config = dict(
    hidden_size=320,
    head_dim=64,
    positions='learned',
    tie_word_embeddings=True,
    init_std_qkv=0.0278,
    lr_mult_down=3.0,
    max_grad_norm=1.0,
    schedule='wsd',
    max_seq_len=512,
    dataset='wikipedia_en',
)
Each number is 128 + 32 x the weight over its row's rms, rounded and kept within 0 to 255. Layers, rows and columns count from 0. The size above them is the row's rms in percent of the matrix's.

# layer 11 MLP up, 1280x320, rms 0.174, rows 1227-1248, columns 160-319
size [100  95 101  96 101 103 100  95  96  96 107 100  98 101 100  99  97 102  98 104 103  98]
[[104 173  81  62 120 122 214 139 163 104 125 120  78 116 160 145 158 110 160 130 129 171 125  67 163  94 138 177  81 117 167  99  80 138  98  36 108  62  84  70 146  98 120 101 114 106 140  64 126 116 109  62  89 164 195 144 136 127 108 149 114 115 135 124 160  61  96 150 138 110 140  65 122  75 144 155 111 102 131 197 162  93 125  63  84 121 140 138 152 136 137  91 118 167 146  82  90 143 125 115 119 179 118 143 126  67 150 162 189 144  97 148 127 111 113 129  81 109 138 163 132 111 161  76 168 163 134 143 139 126 119 110  79 107  95 122 147 155 120 146 124 144 163 135 132  71 126 109 180 173 145 114 141 117 101  79 146 100 135 121]
 [184 138  91 139 172 124  95 111 147  83 132 130 171 114 169 126 105  76  60 195 133 168 114 175 102 136 132 102 132 160 111 194 135 101 127 121 113  99 174  77 110 107 121  82 160 124 148 128 101 125 187 127 121 179 135 103 150 147 147 121 143 158 170 115 152  99 150 168 163 132 129  94  56 101  72 188  95 127 132 107  98 176 157 190 160 157  91  98 135 134 132 139  95 126 120 111 139  82  67 101 130 128 138 125  92 140  98 122 167 186 157 110 153 121 131 129 131 134 102 133  21 126 134 152 146 115 173 161 125 112 153 115 127  88 146 109 171 152 173 101 101 150  77  79 145 111 110 120 148  94 137 112  80 130  93 105 132 158 148 165]
 [ 98 121 180 146 147 147 122  86 159 110 117  98  57 160 147 120 115 101  79  81  96 126 114 143 117 162 144 134 164 125 122 154 153 163 200 129 135 141 112 147  86 141  86  98  83 142 173 152 142  67 148 101  59 107 101 123 157 180 153 106 132 168 140 153  87 109  97 201 172  62 157  93 137 138  85 145 150 129  57 120 171 148 118 137 173 168 113 104 145 142 116 122 111  96 175 153 135 150 150  91 177 140 142 193 141 141 124 128  69 121 177 154  87  89 112 144 127 131  85 159 170 142  96 169 118 111  95 167 133 100 253 191  86 115 163 177 179 159 139 121 162 102  75 167 128 213 100 125  80 128  81  91 100 178 127 163 135 150 164  83]
 [216 138 125 168  84 146  60 101 152 134 132 113 193 118 109 160 146  97  95 117 126 141 154 103 108 125 137 130 153 169  75 150 108 102 113 127 114 108  75 137 185 163 106 201 148  69 123 117 172 118 167 123 185 180 104 160 117 153  98 136 153  77 206 118 131  93 109 112 137 136 158 110 171 142 153 121 119 149 149 145 162  82  94 190 177 103  66 111 105 179 164 150 109 150 118 192 189 205 119  81 138 161 201 116 136  88 168 103 105 105 137 146 124 109 139  90 126 173 162  91 116 155 142 134 146 136 137 125 163 138 165 170 144 132 129  74  86  78  95 114 105 102 107  56 115 112 136 132 191 145 117 167  95 128 162 161 115 129 109 106]
 [145 161  94 115 130 134 144 160  95 181 163  74 138 152  75 150  98 181 105 122 171  96 190 109 158 146 138 100  79 143  82 125 139  99 101 149  93 156 119 176 119 125  65 114 127 156 131 124  79  66 162 109 167  96 105 111 187 144 160 116 149 188 175  75 103 178 157 138 143 111 149 111 131  96  95  83 141 135 176 131 154 146  76 125 135 118  96 105 195 138 142 192 107 101 155 154 102 167 171 137 116 115  90 156 129 187 209  64  97 160 143 152 185  93  88 173 122 115  25  88 137 200 118  99 135 124  89 148 175 129 212  71 125 105 190 131 167 107 124 112 131 102 151 108 131  78 136 114 109 121  85 160 138 133 110 146 179 182 130 153]
 [117 120 151 109  89 141 102 108 121 109 138 108 146  95 122  45 163 142 178  87 186  67 147 118 153 103 193 108 147 141  98 175 112  86  41 143 158 105 119 138 168 136  93  83  81 179 108 113 128 136 114 152  95 173  95 174 123 176 148 170 131 126  82  77 134  87 206 180 139 143 109 124 114 136  71 149 109 157 132  53  72 142 125 203 154 106 174 194 160 143 114 124  97 124 156 130 160  80 167 148 173 130 114 151  61 130 115 167 129 137 158 158 123 155 172 193 145 118 144 146 178 135 105 140  98  99 184 118 156 123  96 129 136  81 128 202  60 120 142 137 196 177  98 145 133 145  79  98 117  88 123 155  62 147 137 140  93 145 198 124]
 [186 189 156  92  75 175 175 160 179 157 131 186 143 154 166 140 133  82  88  95 164 101 120 157 112  82  79 132  64 167  90 201 117 157 123 117 138  97 155 121 105  83 104 190 130 146 133 153 161 104 108 123  61 142  90  88  99 106 133 111 127 117 112 142 140 166 143 107  93  98  99 197 133 139  94 141 121  94 124  79 123 132  99  91 150 125 147 152 129  86 129 176 142 145 179 151  86  97 113 115  90 125 114  89 119 113  59 120  95 161  98 136 113  84 131 135 111 144 111 163  76 160 111 123 104 150 194 139 120 106 110 164 143 155 114 124 160 151  94 117  72  88 114  96 138  86  97 129 175 128 101 166 139 149  97 203 101 126 108 129]
 [119 127 102 132 210 115 120 123 106 126 136 115 142  96  75 108 143 179 149 109 171 133 145 141 196 119 104 119 110 139 100 148 128 125  99 162 164 149 166 179 161 140 129 110 119  85  78 160 128 142 140 145 131 127 123 124 116 128  84  66 130 133  84 104  90 115 115 134 127 135 157 139 118 127 120 118 140  78 142 109  85 225 138 114 154 138 154  73 101 119 135  92  95  80 159 163  92 100  68 155 124 152  86 123 146  72 139  96 129  99 169  82 136  78 134 157 150  74 146 131 195  73 134 159 114 149 111 121 217  87  94 172 155 102 121  91 145 225 126 152 143  60 156 120 101 136 156 129 204  71 102 150  97 139 133 134 126  86 126 166]
 [132 187 121 148 158 149 110 112 178 119 142  64 145 131  84  69 131 181  98  97 133 136 129 127  89  83 118 111  82 119 134 124  83 193 140  95 119 125 193 148 135 134 140 130 164 140 169 101 108 143 181 138 173 185 161  99 141 129  91 147 161 113 116  57 123 146  76 155 170 156 126 129 150 100 113 158  91  87 125 130 160 171  95 162 105 101 128  83 112 132 126 120 148 158  89  79 160 126 163  85 202 133 144 108 149  83 163 126 122 116 122 132 126 175 102 123  82 140 139  75 109 119 141  94 112 182 177 109 104 127 171 133 134 111 139  51 215 144 107 101 111 109 171 132 115 124 153 164 160 179 165  91 126 189 167 135 105 195 155 134]
 [112 119 160 163 156  94 101 103 151 120 131 151 162  97 151 176 163 175 174 136 140  96 114 124 166  97 100 166 116 148 144 157  97 117  98 119 115 108 172 148 108 169  96  65 116  97 128 137 128 160 103 163 146 171 161 115 120 162 126 116 139  63 104 121 134 161  69 119 118  44 162 135 110 118 126 129  97 143 114  98  59 124 139 158 129 153 153 148 120  74 120 129 119 153  84 197 103 158  81 111 150 147 106 113 117  99 140 143 146  95 183 125 178 146  74 131 115 162 108 114 142 154 179 174 181 152 186  76 132  99 110  95 136 103 199  97 131 179 127  95 118  93  86 173 127 135 135 146 166  94 120 139 100  79 111 131  75  59 230 112]
 [113 183 106 147 113  60 133  93 155 102 103  79 124  92  98 101 169  95 159 135 173  97 145 106 130 152  91 117 141  91 184 127 121 131 107 120  94  59 124 162  97 111 110  79 111 134  88 150 118  83 135 141  76 130 154 107 130  94 144 113 108  91 114 175 152 183 121 127 150 149 129  65 106 150 137 143  70 198 115 147 138 128 164 152 122 155 107  67 149 122  65  87 142 123 164 200  57 136 183 141 125 120 127  92  99 114 100 136 169 139  86 154 168 169 186 200 150 129  91 142 202 109 153 132 148 171 133 143 105 118 169 110 133 184  90 108 187 121  88 163 120 230 143 182  84 101 106 164  79 170 120 122 170  73 148 126 106 204 125 127]
 [100 166 138 119 117 116 135 184 109 118 113 185 143 160 147 125 142 128 142 158 140 125 196 111 102 175  71 100 148 203 111 138 151 170 188 161 129 145 142  97 119 129 118  82 148 141 107 116 176 227 125 147 101 118 144 112 204 112  79 160 167 149 113 148 151 123  58 163  76 118 116 129 152 123 141 141 129  76  94 164  92 141 107 139 134 161 148  72 116 144 153 131 113  82 177  92 148 136 152  69 150 125 156  90 137 129 137 160 160 146 108 116  96 157  85  96 125 166 119  95  76 124 111 140  86 105 160 158 125 122 144  99  67 121 189 118 134 153 118 131  93 101 124 109  90 133 193  85 142 110 133 108 129 156  67  72  73  87  77 141]
 [108 135 212 133 151 162 125 114 135 131  77 146 180 185  84 103 147 172  77 167 134  92 114 186 140 176 129  98 158 112 139  81  92 112 159 124  73 118 110 117 145 124 141 148  69 127 103 169 123 139 107 198 163  26 140 102 173 109 151  59  44  96 112  89 128  87 144  83 168 114 146 105 184 130 126 138 131 147 164 158 181  83 185  97 145 148 106 123 126  92  36 128  96 175  76 133 130 140 151 116  99 127 142  87 113 137 139 102 161 128  76 150 198 134 140 166 163 125  91  84 177 125  95 141 172 151 114 124  93 141 144 148 129  81 112 113  66 166 149 132 133 116  46 125 158 190 143 147 138 124  86 103  85 162 132 186  90 101 144 130]
 [144 136 114  94 107 138 117 112 100  86  61  37 142 112 173 130 154 131 162 137 162 116 116 203 122 116 109  86 144 135 102 155  87 117 130 183 142 157 125 138  88  85 110  91 167 146  95 122  68 154 166 120 134 158 169 121 133 147 118 153 170 137  93  42 135 102 162 178 109 161 141 128 141 120 160 126  91 150 109 147 193 131 188 182 171  76 174 188 170  93 135 213  73 141 154 123 180 158 174 202 135  94 173 111  84  70 134 123 108 113 160 135 123 106  89 132  76  95 185 115  70 157  56 111  99 126 149 190 125 156 150  88 122 132  62  73 144 123  88 113 163 105  84 158  79 114 150 158 179 177 101 119 146 148 119 144 151 107 106 204]
 [128 152 112 128 107 151 132 143  76  98 149 112 132 139  72 159  62 157 105 161 121 119 182  95 196 165  82 140 159 114  77 126 156 146 136  67 104 154 105 167 156 181 136 102 120 163  99 126 147 111  72 114 104 128  99 110 127 187 114 138  90 134  64 121 108 129 146 149  95 112 140 112 146  35 152  99 122 211 101  64  87 138 143 153  98 143 102 108 131 146 121  82 145 133 136 118 182 181 159  57 132 175 124 176 157 111 144 110 140 187  84  81 152 133 157  99 172 176  88  85 163 125 126 125 161 134  68 115 118 159 137 109 178 101 131 171 110  89 126 120 172 137 106 140 115  83 177  97  97  81 123 204 111 141 177 129  91 119 148 146]
 [121 111 134 149 168 125 121 153  78 100 150  63 150 109 142 132 123 140  99  68  76 142 151 108 137  95 124  80 143 139  87 116 114  91 122 171  69 110 193  96 144 179 126 119 193 121 144 174 131 152 146 175 154 151 118 101 113 151  92 131  89 127 178 149 125  71 102 171 135  73 144 104 114 102 142 121 206 121 118 171  83 173 105 111 197 135 142  97 138 136 108 145 119  88 185 144 190 168 155 100 155 122  76 108  78 119 101 196 143 127 123 156 154 114 137 162 134 147 175 129  88 124 172 122 176 135 160 115 159 127 161 127 126  64 197 138 143 198 120 162 117 102 142  84 147 117 150 133  90 130 111 133 120  95 114 145 140 156 108  94]
 [133 123  89 123 129 113 158 148  81 160 113  90 120 153 150 131  97  94 115 129 142 146  69 119 131 146 147 119  93 137 126  33 129  91  84 162 170 138 139 119 118  92 162 114  87 151 115 158 166 158  80 120 104 100 102 104 168 118 111 150  44 106  76 169 108 155 113 189 147  76 155 117 112 121 172 107 131 129 123 129  79 152 142  94 160 174 175  73 136 119 113 159 111 145 132 128 137 138 133 235 152 138  59  81 126 211 120  90 121  92 106 177 164 109 106 129  76  92 145 109  66 152 138 106  78 143 110 214 190 121 123 117 106  73 117 144 162 112 164 115 229  92  91 115 156 139 121 131 113 130 155  56 105 127 156 165 179  72 135 124]
 [ 77  71 186  81 121  91 137 180  91  67 152  59 163 104  73  75 133  96  72 113 134 112 144 124 147 177 148  97 122  91  57  90 206 139 107 140 130 137 112 113 122  91 139 108 179 145 144 133 124 109  55  90 137 105 175 118 136 157  58 122 137 155 119 124 151  70 157 118  93 113 113 191 101 164 113 142 140 168  90 195 127 140  99 115 137 160  57 132 156 153 107 172 115 161 126 129 139 189 160 141 144 163 151 140  91  78 176 150 139 104  87 164 115 135 158 131 143 127 123 159 182 140 137  90 126 164 177 151 130 113 152 127 146 184  77 137 161  65 102 150 127 156  73 127 129  97 116  94  87 142  86 108  79 134 162 143 104 116 145 148]
 [ 82 126 111 124 179 167 200 127 144 136 106 106 189 146  73 161  74  82 129 160 110 140  89 124 136 115 103 145 125 126 121  93 113 110 135 159 167 101 143  42 151 161 115 132 109 171 167 126 159 137  96  90 131 112 130 161 107 113 169 113  80 183 147 147 137  95 172 129 130 112 191 180 160  83 118 132 140 148 127 140  98 189 117 130 133 140 120 156 100 109 107 139 148 110 131  64 149 151 128 118 165  83 161  99 179  82 119  87  97 181 105 122 127 160  70 176 160 111 128 126 168  45  72 152 109 110 121  96  92 102 109 168 106 130 103 130 120  68 109 135 134 138 132 122 150 178 123 162 151 118 136 151 141 141 101 138 131  98 146 169]
 [158 101 141 112 187 138 162 187 145 148 144 119 161 147  93 134 166 104 153 152 142 143 107 126 145  71  79 151 140 110 183 123  94 117 169  85  36 121 130 173 174 136 127 119  77 166 167 126 129 132  82 106 194 168 133 120 108 134 118  74  68  89 134 169 154 134  87 107  87 117 131 112 181 116 117 124 129  86 153 187 157 117  99  99 126  94 104 101 120 138 117 167 129 100 162 135 104 112 149 106 147  99 118 118 174 145  66 111 114 126 157 168 129 139  93 175 123 107 173 152 144 143 109 150 154 153 112 163 161 143 180 171 144 121 124 117 103 131 172  77 164 155 159 140 152 103 113  76 104 128 149 153 137 110 114  91  90 104 110 132]
 [194 199 136 108 105  74  99 152 155 116 121 165 107  95 103 152  44  96 130 125  72 100 135 100 113 118 108 138 148  95  63 144 155 155 180 173 140 183  76 163 153  99 159 157  85 120 180 143 167 182 114 147 118 149 176 125 115 133 152 106 135 154 218 148  97 153 146 149  90 104 140 181 114 116 119 110 136 135 162 149 154  88 176 133 122 103 127 150 106 133 135 121 117 138 145 166 130 138  90 130 198 106  85  83 119 131 125 124 158  94 128 140 138  39 106 173 104 107 138 120 144 147 152 122 154 144  95 104 107 101  70 166 121 150 137 117 160 141 205 131 135 131 130  83 156 100 127 164 127 112  94 179 119  76 213  95 106 148 149 130]
 [149  79 119 149  82 128  99 160 185  78 159 115 175 223 106 138 115 144  87  81 138 171 162 114 102 165 131  99 112  99 103 144 144  73 146 132 109 131 111  64 130 105 164  78 107 111 148 122 118 103 152 175 115 168 118 151 140 117  81 131 111 150 123  85  90 139 111 122 154 150 130 155  98  66 126 155  77 148 136 132 121 156 108 157  75 112  97 144  69 120 174  95 128 149 101 141  91 104 162  89 128  85 152 169 178 125 196  92 119 117 150 110 168 184  92 153 110 182 164  89 144 209 118 152 147 144 154  49 132 193 151 163 139  97 181 129 117 154 132 146 169 143 109  64 185  46 197 129 136 127 137  68 127 140 220 184 132 111 141 154]]
# layer 11 MLP down (transposed), 1280x320, rms 0.138, rows 1227-1247, columns 160-319
size [102 101  99  94 100 105 105  94  90  94 112  89  91  99  93 103  97 110  96 103 111]
[[156 133  85 136 100 135 121  99  83 204 188 109 108  89 109 141 151 122 177 177 132 103  94  69 173 168  90 137  60 126  68 133 135 142  92 108 148 184 134 154 121  59  73  61 106 174 107 111 119 136 129 130 170 154 102 123 119 130  88 109 111 161  76  94 150 108 137 140 164  68  85  92 129 105  87  90 143 139  18 189 193 118 135 127 100 147  99  89 158 137 140 138 119 164 166 136 113 142 119 117 155  59 150 148  56 137 132  93 122 142 127  66 164 145 145 118 196 133  93 143 136  86 164 179  73 107  91 141  61 105 132 105 116 113 177 126  98 133 150 148 116 100 121 117  93 119 132 156  96  82 198 118  93 117  88 173 123 115 144 164]
 [ 91  74 112 177 163 135 143  83  71 127 168 113  72 119  92 126 129 139 138  67  83 121 144 113 208 134 156 164 110  87 171 113 142 201 142 163 164 134 102 161 120 145  98 127 115 108  89  91  94  85 112 103 144 105 141 159 163 156  72 150  99 109  94 111 127 114  85 118 120 142 149 144 146 150 132  42 210 104 141 118 130  85 132 121 152 112 174 115 123  77 129 157 164 106 148 119 111 147 155 131 113 166 108 160 107 163 135 153 137 116 121 104 153 140 113  87 157 129 102 172 146 140  83 122 135 122 157 169 140 114 104 158 142 202  33 152 131 124  77 173 147 131 150 193 133 152 136 188 132 177 150 102 197  84 164 186 143 114  90 119]
 [139  88 103 159 160 141 115  86  97 110  92 103 186 133 112 153 135 177 111 100 143 129 133 144 118 137 114 143 143 117  91 103 147 134 105 112  99 133 130 102 171 139 104 158  89 133 161 112 149  96  88  99  98  75 160 121 156 144 130 108 126 108 146 180 170 161 159  37 115 109 103 167 162 149 148 146 112 119 135 142 110 189 148 138 150  83  81 131 198 140 106  89 163 119 124  75 135  95 131  81 165 168 179 135 187 107 161 175 118 153 169 102 109 104 136  70 119  95 186 129 191  98 111 182 159 108 137 166 155 157 153 183 117 151  92 152  86 115 113 108 114  55 141 102 138 125 237 156 151 147 121 107 165 158 102 149  50 115  77 129]
 [108 149 171 127 162 154 140 120 121  84  94 172 121 154 204 108 149 151 133 104 135  60 166 141  78 154 136  76 126 124 112 127 168 135 134 102 200 129 136 148 152 100 119  85 155  39 152 155 124  98 125 127  76 123 175 187 160  58  78 113 145 169 148 122 126 144 125 147 153 186 168  85 131 151 184 143 167 162 115 174 106  96  91 130 134 128  95 155 140 147 125 137 130 154 105 147 136 102  92 126 108 113 127  82  91 154  90 130 158 139 174  84 112 145 163 162 121 108 137 152 110  59 143  81 107 172 109 121 151 148 136 112 123 172 186 108 128  96  85 142  97 113 147 127 118 173 181 116 111 127 134 114 149 148 178 159 155 184 212  89]
 [ 58 112 130 122  85 132 155  96 142  99 107 181 132 138 104 120 148 170 153 117 114  77 153 143 121  96 128 115 192 124 164 149 162 127 156 104 195 130 145 158 167 112 123 148 133 150 146 170 114  88  91 130 128 106 123  91 137 149 112 132 167  54 156 122 209 182  90 120 101 127  86 154 173 157 118 178 130 112 128 146 133 189 115 164 169 129 149 103  61  94 166 145  88 148 134 143 129 114 145 112 160 118 127 201 105 120 111  76 114 111  83 134 164 168 161  92 190  95  56 143 113  60 122  95 107 132 131  92 119 122 188  71  71 123 140 138 143 178 118 200  81 119 160 145 161 139 159 146 139 129 151 122 147 153 160  66 175 165 111 157]
 [114 107 177  89 133 121 102  47  97 118  91 150 114 114 110 121 124 165 179 104 160  89  70 170 114 220 153 128 152 112 121 103 111 162 126 143 120 180 171 206 143 100 136 117 116 180 131 117  42 107  98 148 137 113 129 163  82 125 167 110 111 161 120 133 103 118 126  78  85 131 128  92 106 128 111  95 172 184 112  71 175 153 104 116 147 102  91 105 107 136  81 148 137  80 185 112 122  71 114  87 166 134 147 106 146 157 185 113 133 168 124  65 101 135 126  99 106 115 161  78 168 118 114 154  85  49 100 157 143 164 121  86 129 126 144 124 133 129 108  92 143 169 177 142 145 162 117 136 169  90 157 157  92 104 184 106 144 123  82 151]
 [130 199 193 120 166 127  96 131 123 159  85  60 124 155 135 150 154 111 128 147 170  78 132 133 184 141 143 153 126  85  77 175 113 140 144 130 160 163 181 144  64 161 107  77 147 137 148 219  89  72 121 143  55 135  72 104  95 183 184 113 120 151  95 105 161 163 140 137 151 131  94 119 149  66  87  83  84 160 142 162 141 138 117 113 166 109 122  94 144 151 109 162 108 132 130 114  99 130 147 176 161 111 176 120  87 171 115  87 165 131  82 114 140 171 161 164 103 156 103 113 194 114 172  98  73 108 110 166 128  99 147 125  77 126  95 127 129 102 141 127 145  99  82 144  83 144 118 179 135 174 124 128 133  93 133 170 150 125 177 144]
 [186  95 169  75 134 137 114 116 105  68 101 106  81 143 116 146 122 137  72 106 170  99 170 129 125 132 110 146  84 141 105 140 126 159 167 126 139 143 108 135 131 101 124 144 154  55 138  71 101 149 121 143 175 133 156 151  82 169 126 165 157 116 174 157 119 105 120  79 161 126 105  82 102 136 119  91 141 148 130 136 149  32 154 147  88  99 138 146 115 135 134 126  91  89 100 122 127 175 168 166 134 134 169 113 126 173  72 116  65  90 127 129 142 104 182 161 178 149  97 137 199 146 126 104  65 146 161 124 104 143 188 141 163 156  82 164 131  37  44  79  98 185 143 125  90 104  58  89 117 131 103 112 125 114 139 135  60 127 115 118]
 [112  80  86 127 120 142  78 136 151 168 163 144 116 144 174  75 127 154 124 186 139 140  70  92 116 162 129 164 169  90  73 160 134 160 167 198 106 118 142 124  89 135  94 131  61 123 119 112 139 149 147  95 145  91  83 178  64 102 196 144 133 191 156 111 134 153 114 163 140 146 105 127 110 105 143 126 126 101 168 191  92 161 112 148  90  62 132 160 144 110  67 115 147 144 138 111 164 102 131 134  96 147 104 132 108 151 106 113 111 132 100 203 116  93 153 118 161 181  68 184  83 102  93 129 109 159  74 101 129 155 130 182 149 118 151  88 175 103 185 115 195 145 103 137 150  97 125 118  52 103 100 143 121 180 138 113 140 109 116  70]
 [162 121 148  98  86 130  87  87 148 124 112 135 116 151 160 127 120 145 115 135 127 113  94 143  80 162 151 110 138 105 165 121 112 132 143 177 165 199 156 140 167 118 130 164 117 159 156 108 129 117 155 141 188 120  76 116 141 165  94 108  82 122 136 138 152 147 179 156 163 145 110  49 100 124  88 162 123  93 138 134 163 139 156 184 118 110 121 152 100 127 201 101 193 127 135 203 114  93 164 144 129 107 109 104 133  79 155 103  99 136 131  51  85  94  72 107 183  79 103 144 165 150 139  92 138 115 138  72 143  73 138 102 103 114 168 161 175 103 149 160  50 144 152 110 101 185 121 125 186 153 163 114  82 142  91 140 106  77  81 105]
 [ 63  88 112 153 110 123 116 152 143 122 176 159 100 107 116 122 130  93 115 143 166 111  97  79 114 122 110 146 153 119 112 115 116  48  70 115  78  99 127 171 129  69 151 121  81 123 107 106  97  86 103 156 112 127 121  76  50 131  73 107  96 145 139 118 135 120 153 121  89 140  76 151  87 179 172 156 122  91 141  97 145  85 100  89 139 110 135 153 193 168 147 112 148 130 164 156 133 142 146 139 179 116  80 124  93 161 155 107  77  87 140  85 100 153 160 130 145 108 156 108 161  72 141 119 161 103 191 162 156 120 119 131 161 147 106 110  88 140  86 124 135 203 116 109 132  79 158 143 114 200 164 120 146  61 161  60 198 169 207 152]
 [158 153 151 137 162 119 137  48 131 169 106 152 101 131 136 155 188 120 143  84  83 126 204 147 134 135 160 147 100 104 134 156 103 130 113  90 144 147 116 142 147 154 134 139 165  67 151 139 215  83 148 134 189 125 126 167  88  87 163 116  47 132 142  83 121 124 118 127  99  87 143 157 170 119 143  82 154 176 126 169 144 142 116  89 170 107 107  88 126  90 147 156 132 153 115 135  43 212 149 124  92 163  71  76 166 129  64  91  93 111 159 155  88 118 112  77 127  71 140 124 108 141 105 123 124 105  54 108 189 201 122 151 114 129 144 142  89  75 146 122 137 169 102 159 140 129  98 135  93 120 140 100 167 161 180 144  88 117 124 131]
 [134 102 108  92 172  64 110 148 148 138 134 104  70 136 198 134  63  73 119 150 173 141 121 152 119 137 172 144 129 133 136 137 103 203 164 120 136 145 105 167 127 123 108  75 172 193 146 155 125 118  87 105 140 116 102  78  74  63 125 135 193 101  89 153 129 181 156 192 142 133 102 155 164 157 133 183  58  98 100 140  96 102 106 138  73 122 179  96 170 118 139 162 131 119 146 135 168 147 141 122 120 131 117 151 177 143  90  76 164 187  88 111 176  84 108 137 179 201  88 141 144 184 128 178 150 171 155 192 114 126 168 133  53  91  87 101 105 117 127 145 134 130 148 126 120 133 141 147 133 112 121 164 116 130 138 125 154 205 187 136]
 [146  42 166 174 139 132 131 137 106 134 111 145  99 151 123  84 178 138  95 139 114 116  95 105 113 135 110  93 148 111 125 110  88 163 179 139 193  99 164  82 138 147 115  85 141  40 214 135 165 122 160 130 161  89 126 156 102  76 130 126  70 130  81 175 159 167 149 132 167  92 163 138  78 167 137 104 151 155 107 157 131 148 175 155 114 168 104  61 150 159 117  58 126 109 105  90 152 112 122 119 140 179 133 161 151 152 157  64 198 147 127 110  76 148 124 126  81 128 134 118 127 161 173 103  86 144 115  72 160 138  84 172 126 121 117 157  96 113 190 146 138 121  83 156 185 143  95  81 149 122 115 170  72 128 107 133 174 135 141 147]
 [ 93 103 104 123 138 142 158 103  82 205 107 119 136 105 115 132 177 132 125 160 143 153 135 131 135 117 132 104 182  62 195 108  76 118  89 141 140 128 102 164 130 131  70 155 118 127  97 160 172 129 150  96 123 128 107 173  58 120 156 114 126 176 117 164 213 180 148 113 136 165 104 135 151 146 137  61 120 143 145 184 172 111 111 185 127 130 157 109 141  71 204 111 174 137 125  99 107  91 159 171  91 137 108 155 105  96 137 175 160 130 114 127 147 118  99 102 125 141 149 118  78 117 109 104 118  34 147 139 129 108 170 180  88  79 158  99 155 165 168 143 102 120 133 153 132 119 143  91 107 133 130 147 113 127 188 103 169 122  83 103]
 [193 112 139 130 162 198  62 132 116 147  65  38 154 185 133 113 110  81 171 181 147 138 162  90  72 142 122 155 130 129 102 112 111 135 143 162 114 145 148 113 131 159 149 123 101 122 140 157 150 105 111  93 139 132  87 145 101 201 163 139 102 121  83 104  83 146 120 157 153 141  86 132 133 134 115 115 107 127  89 155 195 130  67 101  76  68 122 128 116 124  64 107 135  83 113 126  78 189  96 123 174 106 184 112 113 101  95 136 104 147 141  98 149 139  81 151 123 122 174 112 122 137  73 183 127  70 107 143 165 104 109  77 182  81 122 183 106 133 111 151 100 150 148 123 173 143 181 158  99 139 155 118  24 119 167  87 148 152 108 128]
 [179 133 132  90 128 150 107 167 189 116 135  71  88 119 135 155 152 156  91  79 118 100 202 125 142 174 107 174 141 134 174 109 156 189 106  96 141 115 162  54  77 147 184 123  74 183  98  92  75  89 145 151  87 126 122 163 175 133 147 107 118 123 130 137  17 138 173 162 121 129 131 132 163 137 105 160 141 125 158 128  73 171 153 126 112 179 138 164  93 140 127 141 115 105  69  80 156 115 163 140 147  67 155 109  97 128 141 121 121  55 144 165 136 156 170  85 113 139 117 137  99  57 165 131 178  91 160 130 149  92 117 107 165  74 162 114 151 123 161 106 140  90  99 162 137 118 117 116 117 109 140 136 164 149 127 116 129 133 121 125]
 [146 164  89 116 156 165 157 106 163 115  86 119 133  97 112 125 112 141 138 168 159 123 138 123  87 145 124 150 126 125 164 125 113 148 173  99  94 146 126 178  88 112  91 141 115 180 202 112  87 156 122 165 156 110 104 128  61 190 139 144 157 113 146  87 214  92 120 132 112 133  57 132 149 104 178 125 128 101 109 108 141 123 163 121 127 121 143 140 136 121  23 133 139 204 171 131 130  92 106  92 151 105 171 202 133 115 121 120  89  98 117 157 189 136  88 111 111 117 124  92 119 175 151 119 166  87 126 122  68  71 165 112  84 106  50 121 130  53 120 146 140 179  77 180 160 158 152 127 136 145 141 128 134  95 146 183 142 107 153 132]
 [188 114  88 106 107 171 124 108 109 161  73 155 151 131 226 163  97 171 134 181 186 177 166  89 106 127 137 151 173  95  79 152  56 100 144 158 158 126 131 113 145 105 114 115  78 131 211 132 131 119 140 118 121 171 158 132 127 131 159 121 201 142  88  60 197 112 118 143  75 107 162  87 147 121  72 180  89 126  80 101 106 165 100 189 125 110 121  63 139  85 146 133  94 128 162  85 127 121 162 135  74 150 205 105 141  37 162 135 160 125 134  97  98  87 119 104 155  77  99 186 162 111 102 137 151 159 148 146 110 124  79  84 144  88 149 106 103  90 126 206 116 112 103 167 147  85 105  80  88 127  97 138 100 108 182 112 144 161 119 180]
 [170 135 114  69 118 151 154 110 138 120 183 157 141  86  55  90 139 161  86 116 169 123  81  77 108 118 137  73 140 100  89  99 122 173 183 147 130  62 117 148 208 185  68  81 129 206 115  73 171 120 130  82 159  75 100 114  91 109 153  70 143 128 168 154 172 220 163 119 117 140 143 135 138 193 128 143  93 125 153 102 178 146 102 113 161 149  66 152 143 179 144  83 198 168 141  61 120 160 143 136 106 140  91 199 102  91 125  92 137  72 189 118  99 158 138 190 137 130 119 130 133 143 107 121 145 108  91 141  84 138 144  95 122 150  99 112 115 139 135 151 124 153 167 164 187 153 127 118 110  57 136 151 119 157  89 120 155 169 127 106]
 [115 158  98 113 134 136 150 139  75 150 119 171  78 137  41 147 143 140 111 145  96 193 154 100 117 109  51 123 115 115 103 134 139 151 170 116 125 102 110 191 114 114 162 162 115 145 163 135 177 121 101 131 104 117 117 167 151  83 135  96  90 172 100  97 220 149 134  80 144 184 116 114  76 113 175 132 143 146 140 131 141 113  91 121 151 119 111 151  93  98 159  42  56  99  89 145 157 123 183 139 153 197 114  99  88 135 140 111 186 148 117 137 148 104 153 125 168   0 132 135 215 122 133 136 142  85 117 131  86  49 106 135 124  92 141  66 116  99 114 109 155 131 143 180 139 173 135 143 133 167 115 106  94  73 144 170 124 113  83 139]]